{
  "activation": "swiglu",
  "positions": "rope",
  "rope_fraction": 1.0,
  "qk_norm": true,
  "init": "trunc",
  "init_std_o": 0.0506,
  "optimizer": "muon_hyperball",
  "lr_mult_o": 0.815,
  "decay_fraction": 1.0,
  "dataset": "wikipedia_en"
}
Each number is 200 + 40 x the weight over its row's rms, rounded and kept within 0 to 999. Layers, rows and columns count from 0. The size before them is the row's rms in percent of the matrix's.

# layer 6 MLP down (transposed), 704x256, rms 0.0582, rows 48-84, columns 0-63
102,175,176,192,207,190,167,133,263,224,210,188,171,164,155,229,170,244,220,230,163,240,210,196,186,236,220,245,180,203,258,205,179,193,241,249,132,189,142,177,189,256,200,227,162,225,218,209,155,194,115,256,124,226,196,231,175,175,176,275,120,202,211,191,144
112,229,272,224,172,256,194,186,187,218,194,144,275,230,135,197,181,224,167,295,207,253,204,211,227,197,225,94,276,127,155,131,174,159,195,174,172,260,288,181,206,248,225,183,261,215,230,227,150,169,198,165,221,294,235,214,190,209,277,217,191,220,219,214,239
105,186,260,177,208,147,190,171,175,227,177,133,177,153,179,222,244,209,227,255,197,175,194,147,248,327,247,125,189,207,241,203,240,167,223,162,197,231,191,188,250,264,166,183,229,193,179,108,176,178,235,180,219,183,260,222,175,161,111,219,262,149,249,219,171
099,218,253,144,182,160,231,180,145,193,184,129,143,163,200,115,252,253,218,169,195,158,223,165,210,162,233,158,123,230,90,171,151,191,215,254,176,184,149,154,168,209,196,171,192,213,245,248,244,220,204,197,110,271,217,228,165,190,185,109,97,239,180,226,207
103,177,163,205,262,238,262,128,150,247,231,199,221,270,192,121,235,145,152,183,228,207,182,189,171,185,272,127,168,213,207,184,221,170,235,188,205,213,181,230,306,232,200,234,259,199,284,250,136,142,215,152,238,162,219,205,215,232,116,111,293,157,191,230,146
104,242,179,201,277,242,173,177,234,171,265,141,236,151,142,166,179,309,254,192,206,187,231,218,139,242,199,149,213,213,299,202,195,150,116,239,237,229,131,151,168,136,247,145,177,164,93,221,198,208,222,333,193,223,238,210,241,117,174,219,144,190,165,175,111
106,170,243,231,213,202,143,238,174,170,191,116,264,262,215,197,210,213,251,205,135,242,196,195,262,237,300,191,208,256,146,189,176,210,266,172,306,119,139,212,132,227,214,203,223,199,238,180,106,211,240,208,207,209,196,243,236,161,276,262,132,183,260,233,248
103,187,181,241,191,169,195,182,212,194,212,162,195,233,198,199,252,156,215,205,201,233,243,188,222,224,283,253,209,175,173,174,238,195,161,277,241,248,177,231,300,280,183,267,252,177,151,210,151,231,175,176,99,140,237,213,124,242,184,167,167,185,181,158,291
099,189,182,230,121,163,160,235,215,179,177,262,232,208,200,202,212,246,226,181,220,166,232,170,213,164,167,146,219,168,244,177,216,260,165,181,251,140,252,222,246,184,190,143,284,255,205,259,179,217,164,210,199,243,153,134,261,176,264,175,194,238,188,193,187
082,137,242,162,288,191,206,123,188,175,211,244,172,173,220,169,261,198,219,213,211,136,181,173,138,254,190,263,201,190,216,203,183,218,221,152,232,128,215,253,259,213,165,185,268,244,262,166,215,172,160,217,229,197,297,120,243,204,179,215,213,175,201,219,187
111,176,226,188,210,232,188,174,126,184,157,185,111,176,182,212,211,171,225,177,250,230,187,242,148,205,220,244,217,231,169,210,217,177,250,209,216,168,175,181,259,191,227,243,157,139,242,238,147,186,147,219,245,247,202,180,240,216,230,231,240,173,213,186,237
096,194,197,107,211,211,203,199,180,223,245,255,239,203,284,168,211,169,213,135,217,201,204,138,184,214,205,215,166,280,196,142,213,242,184,176,176,310,154,159,199,174,156,183,136,202,212,199,170,196,247,268,236,158,273,254,174,250,183,172,234,248,212,188,264
078,189,249,209,244,276,205,205,208,144,278,218,252,267,231,246,199,100,200,204,155,204,210,268,159,210,209,165,191,242,168,204,236,188,171,238,192,190,155,280,183,182,247,169,200,184,216,231,200,209,220,147,224,204,213,185,206,209,198,209,211,227,145,262,183
098,154,193,189,165,154,237,174,263,213,154,125,129,142,215,206,180,235,134,208,183,187,154,189,216,199,259,176,211,111,143,250,284,193,181,316,293,223,238,206,179,202,206,161,123,228,205,218,191,140,196,192,189,196,224,220,223,217,136,133,172,227,243,168,216
103,222,125,154,225,245,202,182,222,226,248,242,277,216,231,237,213,238,189,143,229,222,185,219,200,194,221,225,124,186,233,229,125,225,270,176,168,149,200,171,168,174,244,166,249,182,238,222,213,163,193,193,283,167,192,203,291,164,174,171,234,181,235,178,225
100,264,202,194,116,192,135,187,172,203,276,222,188,230,176,172,184,217,208,206,166,308,200,167,178,149,235,175,175,259,187,170,203,158,282,228,245,195,146,185,202,178,210,168,256,211,172,192,128,130,233,224,218,169,213,166,187,258,151,212,183,200,213,215,274
109,281,125,210,195,151,192,181,197,213,162,297,188,279,190,179,275,206,224,204,193,204,148,252,143,151,178,225,236,197,254,192,220,121,251,194,130,210,161,148,189,272,222,193,138,210,220,218,91,205,180,231,174,234,212,209,134,178,131,231,213,197,135,182,153
101,135,216,144,147,211,255,190,185,221,230,231,154,191,166,204,186,189,194,252,232,209,86,140,190,169,217,191,158,146,210,158,242,192,180,172,209,314,271,228,169,269,245,193,207,244,165,182,167,139,154,138,270,154,195,199,213,185,142,174,177,170,208,261,261
105,216,172,207,154,272,214,208,197,201,171,204,192,182,208,228,214,112,205,150,201,225,164,230,143,121,226,131,217,204,227,201,221,232,141,173,219,258,182,99,183,184,144,222,215,180,138,201,260,144,247,112,117,198,206,197,179,194,208,213,245,210,248,134,203
100,232,216,184,200,185,196,150,179,251,199,279,210,186,115,188,201,235,235,178,161,239,252,205,129,220,164,223,196,151,228,222,180,221,191,165,140,178,163,179,248,203,225,233,259,192,225,177,145,220,141,140,148,146,214,196,176,176,242,255,161,151,271,152,269
103,236,197,112,193,186,205,187,177,203,210,189,216,107,147,117,262,237,195,213,224,238,218,165,196,212,179,90,178,236,191,190,161,202,261,224,197,172,244,236,218,218,225,185,209,118,188,203,213,197,210,149,110,187,218,192,245,210,255,196,198,232,192,184,126
102,169,224,188,178,265,193,225,212,314,170,219,207,219,230,107,171,202,156,166,251,220,201,184,193,178,217,201,292,188,163,162,262,151,138,201,278,189,215,196,168,194,198,170,168,177,117,239,165,271,287,155,225,222,206,217,207,181,260,252,262,249,239,174,157
106,213,179,146,215,237,220,174,288,275,259,209,103,235,271,249,240,251,190,137,252,177,189,241,206,196,258,166,192,168,232,209,246,204,230,197,222,236,223,147,239,173,196,189,122,239,243,261,293,136,239,265,199,257,149,268,154,144,229,204,200,211,154,234,172
107,144,216,229,198,188,193,235,154,262,225,208,211,221,239,152,218,173,192,202,169,241,270,221,176,169,128,231,207,205,216,286,187,228,216,174,173,205,244,161,213,219,187,160,185,265,130,242,170,189,150,274,190,160,189,145,206,200,185,215,193,214,209,171,230
115,182,177,108,204,128,119,180,212,297,236,214,191,259,166,155,234,164,262,183,289,173,200,172,196,212,129,159,90,189,139,155,221,221,172,109,188,198,164,252,145,169,208,233,208,185,154,201,160,137,229,227,208,279,243,182,188,260,195,156,172,174,209,213,202
096,259,248,173,163,225,198,200,136,243,231,278,164,152,259,215,134,205,269,110,173,148,223,236,158,169,267,200,139,259,208,175,178,212,206,136,244,289,252,205,212,202,180,231,190,152,184,207,120,220,239,267,223,191,200,246,203,248,200,103,148,237,89,100,148
089,196,225,135,166,201,166,207,218,244,197,217,238,229,275,229,231,218,191,243,311,204,125,204,230,177,174,104,180,161,179,252,195,141,169,237,138,219,235,115,224,234,231,276,238,240,229,233,194,200,259,131,261,236,199,225,205,211,192,245,169,202,170,205,202
107,262,155,222,177,290,216,195,150,185,200,155,185,233,177,143,285,170,118,193,205,213,226,168,140,166,266,137,206,193,227,107,189,190,146,176,224,213,200,152,148,87,239,207,186,182,212,112,204,172,225,218,200,257,210,184,214,212,213,145,185,192,275,151,255
104,208,193,143,245,164,200,225,273,173,166,255,170,226,239,259,172,260,173,191,193,222,130,152,148,198,235,127,202,152,149,193,237,218,218,213,239,186,209,197,238,190,192,213,201,198,173,208,215,194,210,192,136,193,196,177,193,211,132,112,271,193,285,197,243
100,258,209,175,172,120,236,226,157,217,157,135,275,232,213,257,173,163,201,181,159,111,153,249,143,209,205,231,202,183,170,218,227,172,174,218,215,156,159,199,224,142,255,180,256,196,178,176,153,197,233,213,250,153,142,169,226,191,219,143,236,197,142,93,265
093,209,194,281,222,159,258,192,193,286,201,211,180,174,187,164,172,259,189,210,277,158,268,198,180,265,251,185,171,221,237,121,214,129,165,194,206,187,151,201,198,176,169,172,267,189,252,269,320,163,210,113,171,209,113,206,249,207,204,201,180,269,169,202,255
101,208,264,175,248,207,193,207,206,179,142,201,213,152,182,165,190,179,217,164,150,211,235,180,181,303,219,170,255,135,181,230,142,108,176,253,167,216,210,151,191,216,215,201,161,244,204,161,138,186,206,169,133,232,170,172,152,159,108,192,178,280,182,248,186
108,218,326,197,81,219,172,166,172,193,176,193,127,228,200,204,135,154,245,115,238,220,216,180,240,221,156,162,264,219,125,256,220,222,218,155,221,135,209,203,208,256,242,169,209,207,171,196,226,217,267,189,255,177,214,166,283,140,197,210,177,178,199,253,202
104,207,180,220,210,251,242,225,218,249,151,251,296,227,206,148,253,289,246,130,187,178,174,198,219,162,165,184,169,252,187,214,133,175,209,244,220,177,128,176,210,144,211,174,236,208,247,238,173,202,216,173,211,311,146,213,178,243,179,235,183,147,190,289,260
104,233,214,142,146,235,216,200,213,252,178,235,259,168,197,210,209,247,192,181,225,213,203,211,255,217,227,219,184,159,288,145,141,187,153,224,155,206,231,197,283,189,239,181,174,218,243,223,150,203,268,270,182,221,213,205,232,212,204,187,178,300,208,196,224
103,138,136,111,159,167,222,113,226,212,225,171,216,133,181,162,242,218,234,250,240,204,249,175,208,166,197,223,177,185,207,136,226,211,182,263,267,197,174,149,183,188,212,227,188,219,115,183,210,174,167,185,156,174,216,218,249,113,96,189,213,253,213,164,229
096,185,205,189,220,210,188,225,285,176,139,229,233,211,221,195,139,259,168,231,209,187,242,239,256,187,184,210,214,219,233,177,244,142,204,154,162,219,213,211,299,154,174,248,202,183,292,188,198,258,182,198,181,188,223,235,182,160,241,179,170,229,240,257,97
# layer 6 MLP gate, 704x256, rms 0.0583, rows 49-84, columns 0-63
101,271,249,146,238,204,186,167,196,216,156,181,214,151,203,226,215,212,169,150,186,199,187,222,205,225,156,165,166,238,206,228,238,229,241,160,264,140,225,171,227,183,218,161,238,138,170,211,203,207,121,170,168,298,206,213,265,209,239,201,204,175,180,217,200
099,260,216,221,228,214,168,163,185,175,232,233,149,184,156,137,196,228,206,258,187,221,153,176,194,98,199,159,133,159,130,196,189,234,203,228,232,174,139,176,220,184,132,129,190,191,159,188,201,304,211,183,139,228,180,128,179,228,175,209,214,196,139,162,241
103,276,200,189,219,219,216,251,204,131,179,201,235,173,159,226,184,155,234,182,166,213,136,193,216,150,188,149,201,240,227,261,172,199,200,168,230,165,259,197,231,173,233,175,202,211,177,247,187,216,267,209,207,198,165,210,96,223,195,175,230,165,205,173,216
098,187,274,158,217,206,166,234,134,226,241,263,180,237,283,160,163,224,121,244,160,198,183,163,223,192,197,134,234,180,186,218,217,190,226,193,178,191,237,124,241,201,172,159,159,230,192,220,180,169,231,261,193,173,165,181,139,220,222,175,200,210,237,262,156
101,182,192,218,177,256,107,240,209,188,199,192,218,204,245,249,172,234,275,172,204,194,170,220,198,238,209,244,223,221,204,178,237,212,161,233,137,180,228,226,221,215,180,199,160,144,213,136,238,149,233,262,312,186,226,200,230,225,128,172,267,189,176,262,180
108,157,238,153,194,253,211,207,184,267,208,199,157,250,105,214,287,246,235,118,130,222,162,200,198,179,158,175,197,213,207,206,175,234,110,182,226,203,230,169,185,93,148,206,170,165,243,149,222,188,282,191,146,187,125,253,208,172,150,136,189,179,171,233,96
099,188,256,243,216,236,206,205,177,179,200,203,221,162,180,168,297,232,261,170,138,158,187,222,217,218,240,208,269,196,125,195,240,182,242,137,195,193,258,170,194,169,221,231,182,199,220,179,264,238,249,264,218,231,162,224,217,149,227,196,197,167,272,300,231
092,229,156,156,192,183,164,266,247,222,270,166,258,190,168,203,205,103,178,131,200,171,211,244,211,207,167,229,238,215,193,214,205,215,141,174,226,185,186,184,203,175,282,249,192,202,171,166,226,258,225,186,164,195,135,148,177,245,133,219,233,134,165,182,147
084,247,193,248,124,194,186,145,212,205,184,230,199,166,167,150,148,312,217,147,213,270,199,194,277,200,237,149,215,204,182,173,168,214,181,228,212,259,181,221,133,221,244,241,203,201,146,230,229,256,242,186,168,207,181,235,205,199,190,153,173,165,122,155,173
112,176,248,197,261,241,199,217,215,239,216,179,167,241,197,214,221,154,190,223,233,196,153,126,191,220,201,177,212,203,248,202,159,216,187,238,159,238,218,181,210,220,138,177,175,270,164,210,181,187,156,240,226,262,201,200,240,109,219,211,226,101,221,215,110
089,177,165,143,180,204,245,151,91,275,118,184,195,131,203,211,176,186,159,207,201,221,244,200,205,242,223,201,161,195,216,227,245,187,197,218,165,181,188,179,248,234,228,252,154,155,220,222,258,216,177,189,213,233,203,224,149,205,237,137,253,238,189,139,188
093,198,196,212,231,168,230,178,188,236,205,210,181,220,220,192,143,162,243,233,216,164,176,182,165,183,229,232,177,243,143,167,187,197,237,229,230,260,194,150,235,197,267,159,178,217,147,183,232,212,188,199,247,227,204,220,260,156,261,136,212,189,183,179,197
099,174,236,238,256,188,150,172,106,155,325,187,207,229,243,184,183,243,143,189,207,217,255,215,234,211,181,190,246,286,256,172,258,207,174,181,184,196,169,202,230,185,202,247,253,191,227,191,254,141,162,162,170,186,178,120,153,206,213,238,221,165,216,236,168
100,192,173,140,227,227,213,274,175,209,214,158,172,252,178,191,178,196,247,239,252,216,158,192,209,181,166,159,262,255,174,231,183,184,227,259,254,169,207,169,192,292,268,231,169,227,198,225,259,255,185,147,222,188,222,224,176,173,204,266,238,204,195,199,186
095,158,210,177,134,155,169,225,157,214,243,185,198,245,185,204,155,223,192,217,169,207,215,139,178,223,189,142,225,224,261,181,216,163,247,176,224,179,153,272,141,173,143,188,235,216,239,183,203,219,172,256,217,190,287,161,249,219,149,223,107,205,215,263,205
107,213,198,216,181,205,236,268,234,209,181,233,225,240,272,123,175,244,208,168,186,202,200,248,190,176,223,192,161,191,238,221,200,212,143,196,245,220,236,189,178,172,254,224,210,118,255,136,184,158,202,178,200,185,206,195,170,161,194,82,210,142,224,265,272
103,156,197,178,201,200,236,217,179,176,223,219,172,238,216,177,216,187,184,180,142,177,197,233,214,199,194,128,191,252,112,190,190,151,208,194,201,188,145,217,157,197,211,155,154,240,178,205,203,204,199,175,172,229,277,175,219,242,240,227,205,242,226,178,145
098,187,147,173,233,149,191,224,183,180,203,162,133,194,234,145,230,94,147,152,175,185,268,232,156,177,149,191,238,228,197,244,103,177,187,212,187,157,260,135,262,182,190,233,158,186,148,173,196,155,202,167,201,161,218,207,264,324,186,229,285,165,251,198,152
096,182,198,173,224,200,213,247,191,188,270,171,199,206,150,194,209,220,196,181,181,283,166,252,186,206,216,171,279,241,204,210,139,188,205,168,182,191,240,247,233,187,136,235,184,196,226,210,131,223,276,229,189,183,201,252,280,154,193,150,175,240,196,280,162
105,224,217,301,201,188,202,192,152,234,247,218,210,252,229,250,204,225,143,146,230,193,237,223,155,236,217,136,220,162,180,195,164,163,122,216,267,135,275,178,266,194,246,199,187,156,150,189,227,203,246,210,221,175,199,160,162,250,221,168,243,204,220,222,153
100,147,126,135,159,263,184,232,271,179,237,196,209,222,207,181,177,148,196,157,248,91,207,215,227,227,235,149,255,122,291,299,221,179,173,193,157,170,217,196,153,229,206,197,263,222,214,182,148,178,240,193,147,201,213,196,151,172,235,183,180,125,195,192,218
104,205,201,271,273,280,176,152,141,155,200,144,158,151,192,204,133,143,271,225,176,200,192,161,179,194,189,186,240,122,164,206,203,210,227,129,190,140,173,221,215,132,185,239,208,177,206,209,203,130,197,176,200,275,205,162,144,188,168,227,185,147,258,223,186
105,199,202,209,244,176,241,213,233,145,208,237,176,151,224,195,156,194,187,185,208,118,234,127,235,200,213,172,259,237,153,302,141,156,211,192,222,168,187,236,218,197,250,175,146,151,202,140,252,235,211,183,222,194,188,198,157,238,245,179,169,219,191,151,249
107,195,144,220,277,228,176,208,176,172,172,231,199,184,179,217,224,200,161,207,149,197,148,234,147,201,208,199,169,246,156,189,277,121,189,198,185,246,201,164,182,115,180,188,118,137,286,176,229,137,173,184,153,267,195,177,251,258,210,246,248,214,154,198,146
096,199,218,188,185,157,174,145,200,190,218,151,235,237,171,317,181,282,208,172,290,100,224,147,126,201,215,232,254,253,149,227,209,149,186,203,221,214,202,171,120,140,254,153,220,210,204,228,256,217,197,189,247,218,231,216,192,188,163,211,245,223,216,216,203
089,189,189,173,231,199,234,187,233,181,234,198,131,210,209,179,219,160,184,222,150,150,199,233,115,264,126,169,254,231,211,255,123,199,141,145,200,193,165,182,195,180,168,112,161,167,199,162,170,157,224,188,187,154,216,218,224,179,197,216,229,202,228,204,204
104,190,245,198,167,159,153,148,220,170,175,215,167,196,220,226,177,185,193,156,208,165,189,304,146,159,175,230,180,212,156,220,191,191,276,269,227,168,200,185,222,179,139,273,252,210,206,179,176,173,177,255,147,273,163,161,247,164,150,140,206,207,145,251,253
096,248,179,164,252,252,162,197,156,227,209,198,234,243,284,165,111,203,152,165,145,191,184,205,230,226,265,190,208,251,162,180,179,260,215,203,174,207,226,226,191,163,172,215,210,168,203,126,145,201,219,212,171,135,244,153,206,239,133,182,252,198,320,120,154
104,227,249,153,223,224,201,237,137,188,237,220,215,196,199,138,175,213,146,189,153,185,213,231,184,235,247,256,210,142,147,205,260,188,161,190,185,162,160,307,175,130,193,214,190,200,172,214,163,247,257,127,110,158,214,194,172,219,146,193,103,176,232,181,237
102,206,218,205,160,175,190,199,141,239,187,222,207,189,199,147,146,160,183,197,281,171,197,205,237,298,236,169,228,138,193,151,188,166,232,229,129,236,125,113,121,161,198,199,216,204,154,242,241,200,160,110,164,206,179,185,166,227,213,193,223,191,154,213,148
101,166,217,180,190,298,237,198,228,159,302,187,59,217,197,161,159,227,138,175,187,239,200,202,239,260,223,149,191,238,235,132,161,174,289,205,189,195,168,192,220,141,157,189,128,201,160,205,235,170,185,158,225,175,200,227,212,240,206,195,200,169,221,179,169
102,170,181,220,167,207,222,254,193,179,186,172,149,205,181,150,219,290,176,189,215,191,187,211,180,172,188,194,158,168,248,229,172,159,161,185,203,207,180,222,278,165,173,210,122,216,97,193,216,226,183,183,121,226,160,201,269,231,187,135,216,167,147,163,193
093,224,212,127,142,116,224,244,183,221,216,167,178,233,157,195,181,218,286,152,230,153,216,128,222,218,275,169,272,209,169,156,256,282,109,174,229,224,194,256,159,205,126,221,230,149,160,179,222,195,184,238,152,230,228,162,156,180,219,200,195,247,139,175,182
093,200,199,230,208,151,163,243,142,219,190,199,255,279,188,174,187,245,173,144,201,117,242,195,155,165,235,143,228,175,198,218,249,151,151,181,158,182,167,179,235,202,197,196,181,181,220,261,210,264,231,218,199,224,238,240,142,182,214,218,249,174,202,217,138
098,116,185,144,214,180,239,192,181,138,196,176,251,230,222,256,169,163,183,207,136,125,182,227,253,188,226,195,210,217,190,220,172,167,161,177,119,236,234,201,242,164,176,149,207,227,288,127,196,206,211,181,174,154,168,178,175,179,265,295,195,285,202,238,281
101,211,137,206,252,215,261,125,181,221,223,226,198,263,195,237,171,130,232,196,241,196,219,258,189,176,294,129,149,266,233,184,176,185,184,201,244,238,203,198,225,240,170,204,208,171,165,235,284,243,234,241,170,239,254,230,259,191,144,89,262,131,171,207,149
# layer 6 MLP up, 704x256, rms 0.0581, rows 49-84, columns 0-63
106,298,193,234,209,195,219,189,202,206,213,161,283,249,201,225,170,163,163,156,159,194,178,205,198,165,225,245,234,176,159,236,239,132,239,237,137,197,270,243,208,172,236,180,257,208,145,288,215,272,173,210,167,162,248,187,243,163,227,119,135,230,204,201,296
093,140,151,164,228,156,176,169,211,224,229,172,153,210,181,194,176,229,211,245,210,236,132,124,194,229,236,179,192,193,189,144,210,281,198,242,199,216,172,260,238,114,185,222,213,197,257,203,168,169,251,283,166,152,229,166,194,191,184,266,161,233,166,239,200
099,194,169,166,218,286,177,209,206,263,169,214,188,146,252,128,212,214,205,162,189,203,187,200,178,206,186,240,207,179,170,150,177,161,206,232,161,201,196,245,196,202,183,281,143,193,203,264,147,190,162,245,201,244,125,189,230,224,188,196,183,194,307,137,154
104,236,181,240,149,182,186,162,201,196,281,249,213,191,255,127,190,195,235,229,192,214,163,124,205,224,237,187,202,137,203,223,248,222,162,191,220,223,210,215,227,150,191,253,226,226,194,245,177,137,190,250,180,164,203,220,161,207,165,129,262,181,199,204,148
106,187,189,240,167,278,228,204,185,181,258,216,254,188,178,174,163,199,299,228,242,195,245,252,144,226,137,214,198,172,221,212,254,183,137,196,254,174,165,146,187,252,216,231,116,179,140,202,163,171,169,224,223,292,169,165,205,242,104,179,254,222,183,233,183
103,292,288,217,172,218,208,191,190,199,195,256,220,250,221,278,285,195,201,293,188,173,117,220,151,204,272,228,184,182,132,273,201,133,147,202,155,249,172,260,223,200,230,200,229,216,178,217,149,252,155,169,174,153,214,220,203,148,234,185,195,184,259,258,219
098,163,154,108,177,223,220,206,235,154,171,178,156,293,199,159,202,192,128,226,212,243,209,227,187,225,279,182,136,296,170,267,165,196,160,230,156,213,212,306,181,208,230,190,188,175,163,133,187,267,228,223,175,169,224,197,226,227,235,203,194,193,200,205,284
098,263,216,206,135,221,144,179,212,224,100,265,132,253,179,217,155,190,208,256,217,244,148,196,258,193,291,251,183,225,157,151,246,243,193,242,203,214,178,235,186,258,137,130,256,250,216,203,209,187,172,237,189,246,259,159,165,220,212,137,150,218,252,213,197
089,278,124,293,179,210,227,217,159,215,220,211,214,198,131,231,173,241,228,203,275,223,172,231,164,151,163,209,215,178,156,121,249,176,281,270,186,189,206,162,172,227,145,160,183,182,188,201,175,237,216,221,171,91,154,241,247,191,181,145,229,227,181,145,219
106,207,155,216,207,207,184,221,181,187,219,158,223,138,170,178,235,183,211,156,253,203,187,284,163,227,188,257,160,188,160,203,249,230,177,145,233,248,180,190,284,168,221,198,192,84,165,219,110,220,176,170,221,202,205,200,196,202,177,147,182,181,150,183,242
091,124,283,180,214,248,178,214,227,132,213,162,171,243,182,112,296,190,254,164,177,99,215,184,254,152,136,252,220,231,146,201,161,175,241,211,214,173,162,203,194,168,142,167,207,158,166,210,211,155,158,188,224,293,190,223,215,273,253,218,217,134,269,224,211
092,180,164,235,175,218,219,182,160,234,201,238,202,172,223,246,179,249,254,205,201,155,137,280,171,231,233,250,196,181,213,189,106,162,224,238,221,218,180,226,158,259,209,137,137,208,209,171,231,235,104,177,236,263,234,229,264,284,164,175,182,162,203,178,157
094,196,159,167,191,264,248,225,212,248,185,214,166,207,235,247,204,158,164,212,165,277,170,197,227,218,195,153,164,193,169,131,165,246,283,131,265,174,172,203,261,241,241,183,147,196,154,191,154,156,250,253,96,249,193,216,152,162,150,150,190,168,162,164,157
105,114,181,266,219,232,194,209,144,240,140,227,148,94,173,222,200,146,132,208,213,226,123,248,233,260,205,196,179,223,217,182,195,208,238,140,243,229,208,239,262,153,184,229,215,203,298,230,160,213,196,143,211,241,179,196,147,208,227,274,196,222,331,258,200
104,255,218,174,204,244,134,234,249,188,171,234,194,228,160,216,237,176,143,212,141,192,222,151,206,151,205,168,212,230,169,207,124,143,160,231,280,184,212,169,215,257,142,183,221,228,202,178,182,174,228,186,251,214,253,229,209,286,238,268,223,223,214,225,167
109,291,192,187,172,244,138,207,248,212,167,170,256,247,275,151,205,191,259,119,186,240,181,198,233,141,177,236,212,200,272,210,227,140,207,176,164,202,232,162,127,192,295,257,135,189,199,232,174,194,186,215,169,225,212,227,223,157,224,198,192,271,216,204,230
104,126,218,227,221,173,144,156,182,243,183,208,164,231,217,203,189,238,142,202,268,175,265,155,178,184,212,287,234,201,239,302,239,188,238,169,213,272,195,214,200,180,198,243,209,179,104,212,203,195,158,192,174,189,136,218,211,230,140,203,201,249,131,235,229
109,215,213,217,152,240,206,178,198,271,156,176,164,189,226,140,133,141,237,116,213,231,247,136,243,129,152,229,221,249,298,260,225,176,215,204,164,212,270,167,204,131,217,200,163,186,233,235,264,166,178,135,220,169,211,238,185,164,248,142,202,142,244,153,226
100,207,200,209,187,162,242,221,235,250,158,264,209,188,237,259,70,136,194,156,196,263,140,247,217,247,222,220,195,201,177,262,249,193,225,220,177,144,136,170,247,229,218,181,282,290,229,243,187,236,232,213,91,171,227,217,179,198,233,204,242,191,172,186,260
100,149,200,231,195,140,157,127,181,240,207,187,176,248,225,167,165,123,238,178,212,157,207,181,114,192,264,206,199,218,203,228,181,235,235,236,216,171,199,197,193,189,186,229,235,210,214,185,203,284,230,188,152,151,152,147,227,166,154,280,213,267,149,183,152
101,149,193,170,172,267,174,232,242,293,155,211,201,246,182,128,234,177,261,224,242,160,182,243,247,239,200,198,328,167,252,209,122,251,212,162,240,186,237,138,182,107,213,191,135,192,193,281,222,260,182,179,193,238,208,154,171,150,222,185,201,137,244,212,225
102,147,181,235,187,123,249,204,174,206,218,202,169,219,209,188,195,144,216,232,248,206,158,214,245,201,216,239,252,189,207,216,218,205,191,197,207,227,245,198,192,204,197,217,262,254,147,297,257,181,265,296,236,164,134,225,167,260,121,123,159,203,167,263,272
106,198,196,249,232,196,191,169,201,215,276,208,236,280,140,174,123,213,251,194,138,218,211,277,169,170,179,266,213,221,172,223,205,276,144,154,250,201,149,217,230,254,172,140,226,210,217,232,153,235,223,220,164,205,225,218,215,182,237,204,195,214,234,163,328
107,149,163,184,115,214,204,191,237,159,233,180,226,225,177,198,252,226,242,178,220,250,170,154,211,213,134,204,161,187,159,153,151,258,176,184,159,159,179,246,93,161,206,274,174,157,192,154,161,118,181,240,216,208,154,119,163,251,257,183,137,194,190,147,209
106,129,250,184,220,196,234,123,171,248,107,209,207,235,268,222,181,150,266,155,204,175,298,231,138,148,184,252,165,223,226,222,192,174,214,316,222,181,184,157,230,174,217,186,179,163,213,243,207,257,165,152,211,211,195,184,175,201,212,112,161,231,202,212,147
090,219,109,203,217,173,215,231,197,192,136,240,229,276,158,204,234,185,176,200,197,270,260,252,196,217,222,200,190,244,270,206,129,273,189,161,237,150,226,225,195,152,267,252,176,175,181,212,138,130,235,133,214,196,152,159,208,226,195,211,213,164,203,181,200
111,124,147,212,168,226,237,163,221,177,258,170,163,260,191,202,217,158,218,242,199,165,268,221,122,178,206,173,151,219,230,110,190,240,198,208,206,234,202,234,193,194,120,163,154,218,192,240,212,206,259,201,245,197,182,156,202,221,300,259,143,152,217,146,114
098,170,187,149,242,146,146,232,278,192,204,233,123,191,186,178,217,230,146,170,169,180,159,189,122,216,162,187,212,159,154,210,193,179,225,214,293,278,249,183,222,251,214,223,184,230,171,240,232,149,201,137,169,209,134,234,225,141,165,151,213,176,132,254,235
099,105,181,245,155,224,184,235,205,225,212,202,211,253,179,245,254,180,194,161,193,245,172,143,232,149,179,226,169,310,235,221,176,238,223,212,209,209,229,154,150,260,238,223,192,232,288,187,144,193,104,198,197,235,205,199,197,220,175,189,158,187,187,222,115
091,172,157,173,152,257,189,178,224,197,222,247,213,193,200,247,259,212,161,187,138,198,183,202,157,196,179,151,164,261,256,248,218,214,187,245,114,193,227,173,181,265,293,158,289,229,174,223,218,157,207,169,211,216,217,185,106,152,161,173,220,255,266,188,264
110,157,178,196,166,245,224,130,119,204,209,237,210,218,218,209,208,192,184,260,205,251,226,227,206,208,207,180,154,207,241,151,309,232,217,134,199,217,229,269,229,165,231,251,232,189,222,202,214,174,164,245,275,136,213,141,203,191,169,174,193,265,229,195,197
103,213,235,160,190,236,241,186,186,199,248,149,139,264,188,234,122,193,240,213,181,195,144,237,184,173,137,166,271,130,190,193,273,239,182,217,198,168,309,143,134,164,265,238,261,129,216,200,264,202,166,211,196,158,183,297,188,187,195,221,185,219,225,227,186
103,226,158,189,201,161,264,233,156,221,136,255,181,195,146,168,268,195,166,194,180,135,201,189,234,222,196,179,202,285,206,224,134,266,200,221,139,184,163,193,210,186,207,196,257,222,218,210,239,244,214,137,142,238,222,232,181,158,222,262,233,144,200,191,205
101,265,244,158,162,214,196,234,172,190,215,171,193,181,263,167,221,164,255,183,205,241,245,242,251,175,136,274,154,260,187,184,179,239,219,270,185,207,228,172,181,186,201,202,189,234,268,175,201,216,189,260,132,212,218,185,175,211,153,217,115,185,210,199,247
103,226,222,199,150,187,186,225,167,110,254,313,195,218,190,164,182,168,224,220,241,210,188,282,184,217,213,228,203,153,243,219,215,209,260,243,258,284,215,216,177,192,187,304,143,220,142,155,216,210,209,237,137,162,107,112,282,117,207,236,219,202,239,227,195
098,203,206,192,235,156,217,231,168,177,209,198,235,192,188,192,251,128,215,152,224,151,140,223,220,204,150,221,216,232,121,148,213,205,248,210,283,161,193,164,218,202,223,245,214,233,145,124,240,216,173,217,233,143,170,239,191,207,186,218,217,256,161,238,208